config.yaml
n_layer: 9
d_model: 96
n_head: 3
n_kv_head: 3
head_dim: 32
d_mlp: 384
vocab_size: 1024
activation: "tanh_gelu"
norm: "layernorm"
norm_place: "pre"
norm_eps: 1e-05
positions: "learned"
qk_norm: false
attn_scale: 0.177
bias: "all"
tie_embeddings: true
parallel_block: false
init: "normal"
init_std_qkv: 0.0652
init_std_o: 0.0809
init_std_up: 0.0933
init_std_down: 0.0933
optimizer: "soap_variant"
lr: 0.0104
weight_decay: 0.0
lr_head: 0.00897
grad_clip: 2.0
warmup_steps: 200
schedule: "wsd"
decay_fraction: 1.0
decay_shape: "square"
final_lr_fraction: 0.0
batch_tokens: 32768
seq_len: 1024
doc_mask: false
train_tokens: 101000000
steps: 3083
dataset: "wikipedia_en"
Each number is 128 + 32 x the weight over the matrix's rms, rounded and kept within 0 to 255. Layers, rows and columns count from 0.

# layer 3 MLP down (transposed), 384x96, rms 0.0927, rows 180-196, columns 0-95
[[119 171 149 134 144 135 143 139 113  97 100 103  91  91 178  96  83 129 162 146 132 154 128  57 163 162 119 123  70  97 175 123 172 106 150 115 171 177 156 126  82 114  99 134 108  71  79 132 121 131 150 121 129 169  87 135 105 135  51 120 127 119  95 158 140 138 123 123  99 155 141 164  75  80 149 149 149 166 158 127 127 135 152 117 132  88 113 141  91 130 132 130 115 157  48 129]
 [153 143 152 111  92 181 169 130 107 117 115 164 101 194 113 136 185 185  99 144  87 161 144 147 123 116 135 107  56 123  99 154 138 123 152 152 157 108 102 127  80 101 197 126 166 141 148  90 121 132  91  96  32 143 154 165 150 143 169  80  44 173  85 111 153 146 112  74 180 153 181  85 175 139 119 111 115 101  92  92  53 124 104 114 109 179  63 185 168 206 147 140 149 136 171 171]
 [192 158 163 127  95 197 153 105 198 100  76 151 136 124 140 116 129 102 113 190 105 102  97 101 123 169 125  63 118 142 140  95  95 112 132 125 196 152  84  63 110 104 118 140 133 111 141 122 132 128  76 165  92 130 127 153  83 184 122 102 130 126 118 102  56 129 120 151 124 169 119 126 122  91 127 218 126 134 161 131 164  73 103 162 145 144 111 129  94 159 121 133 112 121 128 166]
 [110  95 180 130 146  68 219 114 125 122 153 151 156 120 129 128 111 195 150 133  82 164 108  83  64 121 125 127 179  95 102 127 112 110 137 118 156 140  71 160 172 152 123 124  92 126 127 131  95 144 112 144 153 147 114 130 164 132 157 168 184 124 143 144 137 112 190 134  94 138  41 115 171 111  99 155 131  94 175 162 101 100 103 125 211 146 122 149 122 145 137 176 154  95 147 142]
 [162 172 138 111 119 141 106 129 163 181 111 100 127  81 102 171 110 107 114 116 171 156 134  66 172 177 114 131 124 144 115 134 150 114  49 102 165 127 136 156 125 148  93 121 139  78 150  87  64 101 158 127 155 113 145 160  72  94 143 122 108  79 161 136 134 170 137 135 104 152  98 137 132  92 108  53 177 138 131 112 172 134 160  48 177 130  76 132 142 102 130 161  64  43 150  95]
 [117  78 168 150 175 177 173 146 191 111 131  64 147 138 133 160 116 100 119 143 111 118 185 110 140 114  71 141 139  82 101  86 155  59 130 162 128 112 121  93 149 133  92 130 204  91 126 161 137 106 125 153 142  75 142 119 134 103  43 106 167 173 126  35 130 142 122  58 112 142  67 139 171 183 128 193 163 134 149 102 138 136  73 147 109 174 133 174 140 197 190 165 136 152 223 109]
 [100 194 152  99  69 148 217 127 105 142 112 130 167 183  88  90 112 135 114 212 124 139 164 113 123 127 154 192 115 130 136 111 177 126 116 115 106 205 169  46 120 113 182 159  84 169 171 102 152 132  86 197 110  94 135 169 206  73 104 135 100 151 150 154  97 204  77 169 116 176 125 162 131  85 153 145 143 157 121 184 114 120  75 106  95  88 113 124 113  95 156 132 102 126 146  99]
 [102 115 124 171 123 132 122 145 139  99  93 130 120 110 106 105  76  94 118  96 113 168 121 158 157 139 164 101 197 125 159  85 168 113 151 139 107 114 121 116 131 129 149  69 107 109  75 110 138 122 174 132 101 122 122  82 115 146  94 119 155  31 152 177 149  92 142  84 102  72 118 114 131 144 127 126 112 185 126  90 126 153  86 156 117  97 108 111 152 103 168  94 139 146 117 134]
 [121 111 153 140 130 112 166  76 113  85 140 149 192 120 126  85 135  67 108 179 173 155 149 161  86 127 163 122 109 119  64 132 103 140 203 151  95  90 143 130 141 169 112 130 100 126 126 110 130 146 140 142 167 119 136  96 103 137 131 106  82 175 149 158 165 172 126 117  98 133 157 150 188 144 123 126 127 134 158 193 139 133 107 142  55 107 105 133 112  93 132 100  93 136 143 114]
 [ 99 120 120 100  96 125 144  62 106  70 122 153 120 138 149 106 142  94 101 134 143 152 127  83  80 154 146 114 111 129 112 120 136 117 119  83  80 121 193 100 118  81 176 162 121 161 104 143 128 165 140 107 166 148 122 133  91 128 114 136 139 111 114 150 111 123  89  91 104 110 183 143 119 161 151 122 152 145 119 175 113 148  90 110  54  90  89  92 121  97  86 159 104  78 147 114]
 [ 86 128 162 152 135  87 162 142 117 145 135 122 143 185 115  69 114  82 132 134 115  96 159 118  92 164 103 184 105 140 145 175 165 158 147 167 148 162 102 122 236  59  78  95 165 179 151 158 168 105 155  96 205 140  99 143 139 117 127  93 169 180 109  90  89 154 126 174 105 148 119 104 183 169 117 140 162 170 171 154 146 113  77 137 124 117 180 172  96 152 118  81  91 126 133  92]
 [121 138 156 176 111  99 134  70 129 166 129 194 178 155  96 108  85 118 135  80 184  86  85  73 132 106 160  97  52 146 150 187 131 184 178 163  93 130 147 169 131 126 155 183 103 114 129  78 136 144  90  91 124 171 110  98 114 160  81 112 143 176 109 144 117 151 155  80  90 122 148 124 125 115  84 107  87 165 195 150 125 102 115 136 118 106 131 115 159 151 138 130 141 157 100 125]
 [139 106 158  70 168  90 153 167 157 146  29 127 135 128 119 122  92 134 118 209 131 147 171 110 186 173 214 122 108 100 134 155 163 147  68  90  82 109 164 124 114 135  97 124 117 144 104 138 139 169  81 131 169 141  66 151 112  54 165 108 112  79 110 183 113 136 192 170 105 140 108 115 159 153 180  86 117 145 127  59  68  91 223 106  40 151  66  88 143 115 128  95  57 143 117 128]
 [136 168 125  57  76 152 169 116  80 110 156 122 162 137 138  86 139 128  81 126 133 196 155 115  76 119  81  86 158 123 120 125 115 112 135 156 144 130 103 133 105 128 129 105 133 125 171  99 106 140 149 117 149 145 193 131 122 106 141 119 154 135 120  45 153 136 134 133 122 129 147 139 119 174 119 125 113  87 171  89 147 126 108 103 119 135 241  99 165 149  89 116 139 134 166  93]
 [147 109 103 101 100 125 123 122 117 125 146 139  82 156 119 121 108 126 117 155 100 147  95 148  42  86  97 101 159 124 162 130  96 174 151 153 135 153 158 118 104 157 119 181 128 146 100 121 128  70 126 167 129 115 116 124 116 213 102 123 141 150 133 146 113 134  93 184 103  99 114  90 114 212 136 109 107  83 109 137  87 122 133 166  83 166  76 137 148 129 148 125 118 120 100 174]
 [ 56 146  72  74 126  92 120 119  88 147  94 102  81  93  93 192 141  55 189  91 138 123 159  75 106 173 180 133 163 132 148 186 142 165 172 130 122  83 122  97 105  50 152  77 146  47 111 106 143  84 165 116 148 201 118  83 171  91 138 165 138 152 134 162  96 105 134 154 137  96 133 147 155  84 117  99  95 173 133 118 140 118 189  32 154 139 141  95 117 123 119  83 136 159 104 144]
 [112 126 130 151 128 119  94 148 131 159 110 120 153 127 138 126 103 186  95 143  85  90 124 139 115 141 102 127  76 143 155 139 111 128 131 148 155  88 142 169  85 168  78 180  82 156 137 117 117 147  72 113 120  70 169 108 180 122 101  55 164 147 134 124 124 119 125 122 155 178  88 133 121 163 159  70 114  65 156  92 129  98 143 141 177 137 110 118  87 106  78 135 150  85 120  92]]
# layer 3 MLP up, 384x96, rms 0.0933, rows 181-196, columns 0-95
[[136 155 152 105 148  85 135  77 111  93 134 120 138 120  82 116 217 140  97 109 177 134 160 128 169  91 109 170  96  92  81 112 144 150 185 126  88 155 120 123  79 147 137 236 138  75 126 161  58 139 146 236 105 144 167 181 130 100 138 213  29 124 159  84 119 148 125 138 124 165 191 136  66 142 131  80 124  90 101 162  89 112 116 132 124 164  64  74 123 126 197 106 119 130 141 110]
 [168 128  79 132 214 108 176  89  84 133 227  80 102 167 142 143 104  96 121 111 169  47 123 177 170 122 110 103 145 143 153 150 154  85  80 109 145 104 117 150 131 125 160 104 171 179  94 100 143 134 121  85 104  79  89 128 113 116 110 116 119 104 106 148 102 124 112 137 130  61 107 110 198 111 117 138 185 171 108 114 137 177 164 121  83 142 178 121 121 130  94 108 134 108 132 138]
 [120 142 162 163  92 140 167 153 114  77 139 140 139 129 161 156 145 178 113 158 133 110 136  87 122 117 139 122  99  92 163 162 136 163 131 119 127 115 151 141 108 159  86  96 113 118 154 101 142 124 108 146 121 132  77 102 137 159  96 125 140 120  54 137 123 118 103 173 158 196 143 111 172 153 102 110  93 121 167 132 153 129 177 128 159 172  90 116 110 143 121 114 156 114  93  98]
 [107 127  73 107 165 100 135 171 113 147 142 125  93 110 193 130 116 116 156 108 139 154 124 126 171 140 105  55 118 119  72  73 201 124 113 103  93 156 164 188 201  87 192 133 139  92 129  91 137  94 135 150  62  96 128 109 134 107  92 141  86  89 101 164 175 136 175 101 153 180  77 131  99 166 129 133 154 171 161 150  36 146 128 108 144 121  67 138 152 123 120  96 101 107  77  74]
 [ 57 128 150 122  82 127  81 120  99 104 136 184 164 181 108 134 107  58 173  98 100  86 156  52 160 127 163 133 106 130 102 207 117 151 138  83 155 103 117  57 106 106 185 135  90 165 127  66  91  99 151  42  70 132 117 121 154 153  81 107 161 168 139 104 135 103 158 113 135 124 179 158 103  90 116 154  38 144 101 132 147  26  94 117 102  56 110 159 134  91  76 155  88  43 106 145]
 [116 141 140 104 157 255 188 178  80  75 155 157 112 186 183 213  71 173  75 194 137  82 151  98 126 118 112 114 147 123 139 130 114  92 126 134  99 149 138 133 121 204 178 233 120 210 162 147 187  92 135  97  17 160 107 207  91 127 145  94 147 159 155 112 160 125 152 160 107  85 141  96  96 169 185 131 123 175 107  63  93 157 106 185 128 121 104 145 127 187  78 127 228  54  78 137]
 [ 81 200  98  90 115 105 126 116 139 122 136  95 151 141 123 149 179 137 164 136 127 148 152 123 151  53 106 137 104 127 124 130  89  83 136 117 133 154  94 129  62 129 125 125 115 132 124 135  96 142 140 147 108 167 102 111 107 124 202 123 150 175 161 164 139 176 148 106 141 179 166 123 142 145 128 177  96  64 125 146 165 184 150 180 133 169 119 138 173 147 136 156 161 116 127  60]
 [145 156  73 139 113 165  89  96 139  68 144 122 101 127 123 134  94 160 163 148  97 107 119 133  96 153 110  86 143 121 145  98 111  65 104 128 137  83 140 140 186 134 156 124 155 102 134 151 156  92 155 151  63 138 132  85 123 181 123  94 144  82 129 136 109  85 159 131 125 126 108 147 164 134 125 160 164 117 108 150 122 136 158 132  80 122 118 122 103 100 105 138 111 133 221 143]
 [129 160 177 139 189 149 163 200 101 159 114 108 139 129 126 188 107 159  71 144 137 121 181 137 190 142 114 178 134 169 127  72  65 162 157 128 163  88  74 157  98 162  98 142 172 154 102  88 102 103  81 101  75 126 129 173 112 122 100 111 106 170 130 116 159 143 105 145 169 135 145 101 110  84 110  71  99 101 177  37 111 172 125 156 173 101 142 120 164  92 152 109 160 126 110 103]
 [154 186 152 132  65 102 112 141  77 115  80 110 115 115 134 139 166 143  98 137 213 162 153 109 119 125 181 126 139 123 107  73  71 131 109 126 155 156 108  98  93 173  95 108 156 115 128 122  74 119 120 121 159 120 159 137  92 127 149 134  95 124 105 107 120 150 141 108 114  88  77 136 155 148 102 182 155 139 174 157 142 159 166 144 171 140 102 155 154 156 110 184 144 181 159 116]
 [135 136 134 110 136 117 138 158 144 129 127 109  96 141 172 121 210 133 100 128 103 142 102 122 161 133  44 130 190 119  84  92  98  66  84 153 183 129 152 172  57 175 101 144 116 105 146 137 160 153 166 165 157  78 110 132 162 157 179 115 100  80 168  86  49  82 105 122 149 111 155 148 114 173 125 108 179  86 101 115 117 144 121 130 119 125  74 119  67  99 190 113 127  55 126 135]
 [102  99 123 158 130 214 124 179 106 124  84 163 125 186 131 150 114 117 142 140 134 177 135 106 115 159 117 159 128 137 168 178 104 110 162 129 195 143 120 150 119 103 191 138 158 118 164  77  65 122  83 107 152 105  77 128 178 128 177 144 136 172 150 104 168 140 167 101 160 123 176 185  86  93 132  80  86 138 160  74  72 125 159 171 123 118 176 118 136 148 197 129 108 139 103 126]
 [117 108 156 162 135 124 118 144 226 127 155 191 146 158 128  67 107 149 188 154  80  95 135 105 158 130 156 188 108 170 144 136 112 136 132 162 120 133 170 121 146 109 111 160 101  83 135 146 139 158 138 190  91  77  70 130 136 142 128  74  91 142 137 178 150 125 160 104 148 115 141 169 150 107 139 119 125 179 140 128  80 134 118 165 118 140  74 135  97 157 145 190 150 166 132 161]
 [ 86 123 150 145 121 101 126 158 178 133 125 124  87 147 118 151 113 154 161 135 108  60 109  98 203 162  84 136 102  96 127 118 104 108  43  84 145 126 151 117 150 147 155 106 110 172 109 139  99 150 149 103 107 158 161 101 141 129 104 150 146  97 128 158 138 112 174 119 166 127 121 180 185  86 148 137 144 163 193 144 137 151 178 118 168 108 125 122 128 129 109 151  85 143 160 124]
 [127 134 154 152 121 146 106  99 167 135 121 141 116  92  73  87 159 105 123 157 155 151 138 141  70  66 151 218  91  85 112 115 120  75 154 118 166  99  83  84  57 142 144 115 165 158 124 111 141 162 139 124 129 164 119 168  66 100 174 168 118 114  84  72 162  83 174 155  77 127 139  76 116  69  84  87 127 146  91 182  90 131 136 169 121 157 158  95 139 199 139 156 137 203 146 102]
 [170 112 139  56  69 151  88 110 163 150 120 173 106  88 119 126 152 105 137 167  99  66 106 178  87 126 189 138 132 147 144 100 116  75  73 139 119 149  74 136 146 127 123 110 163 102 158  58 126 151 166 128 185 125 172 123 116 112 120 140  86 152 133 203 135  88 107 147 143 138 112 170 154 165  84 146 155  89 168 118  99  74 135 150 123 173 143  89 114 196  86 141 103 135 136 116]]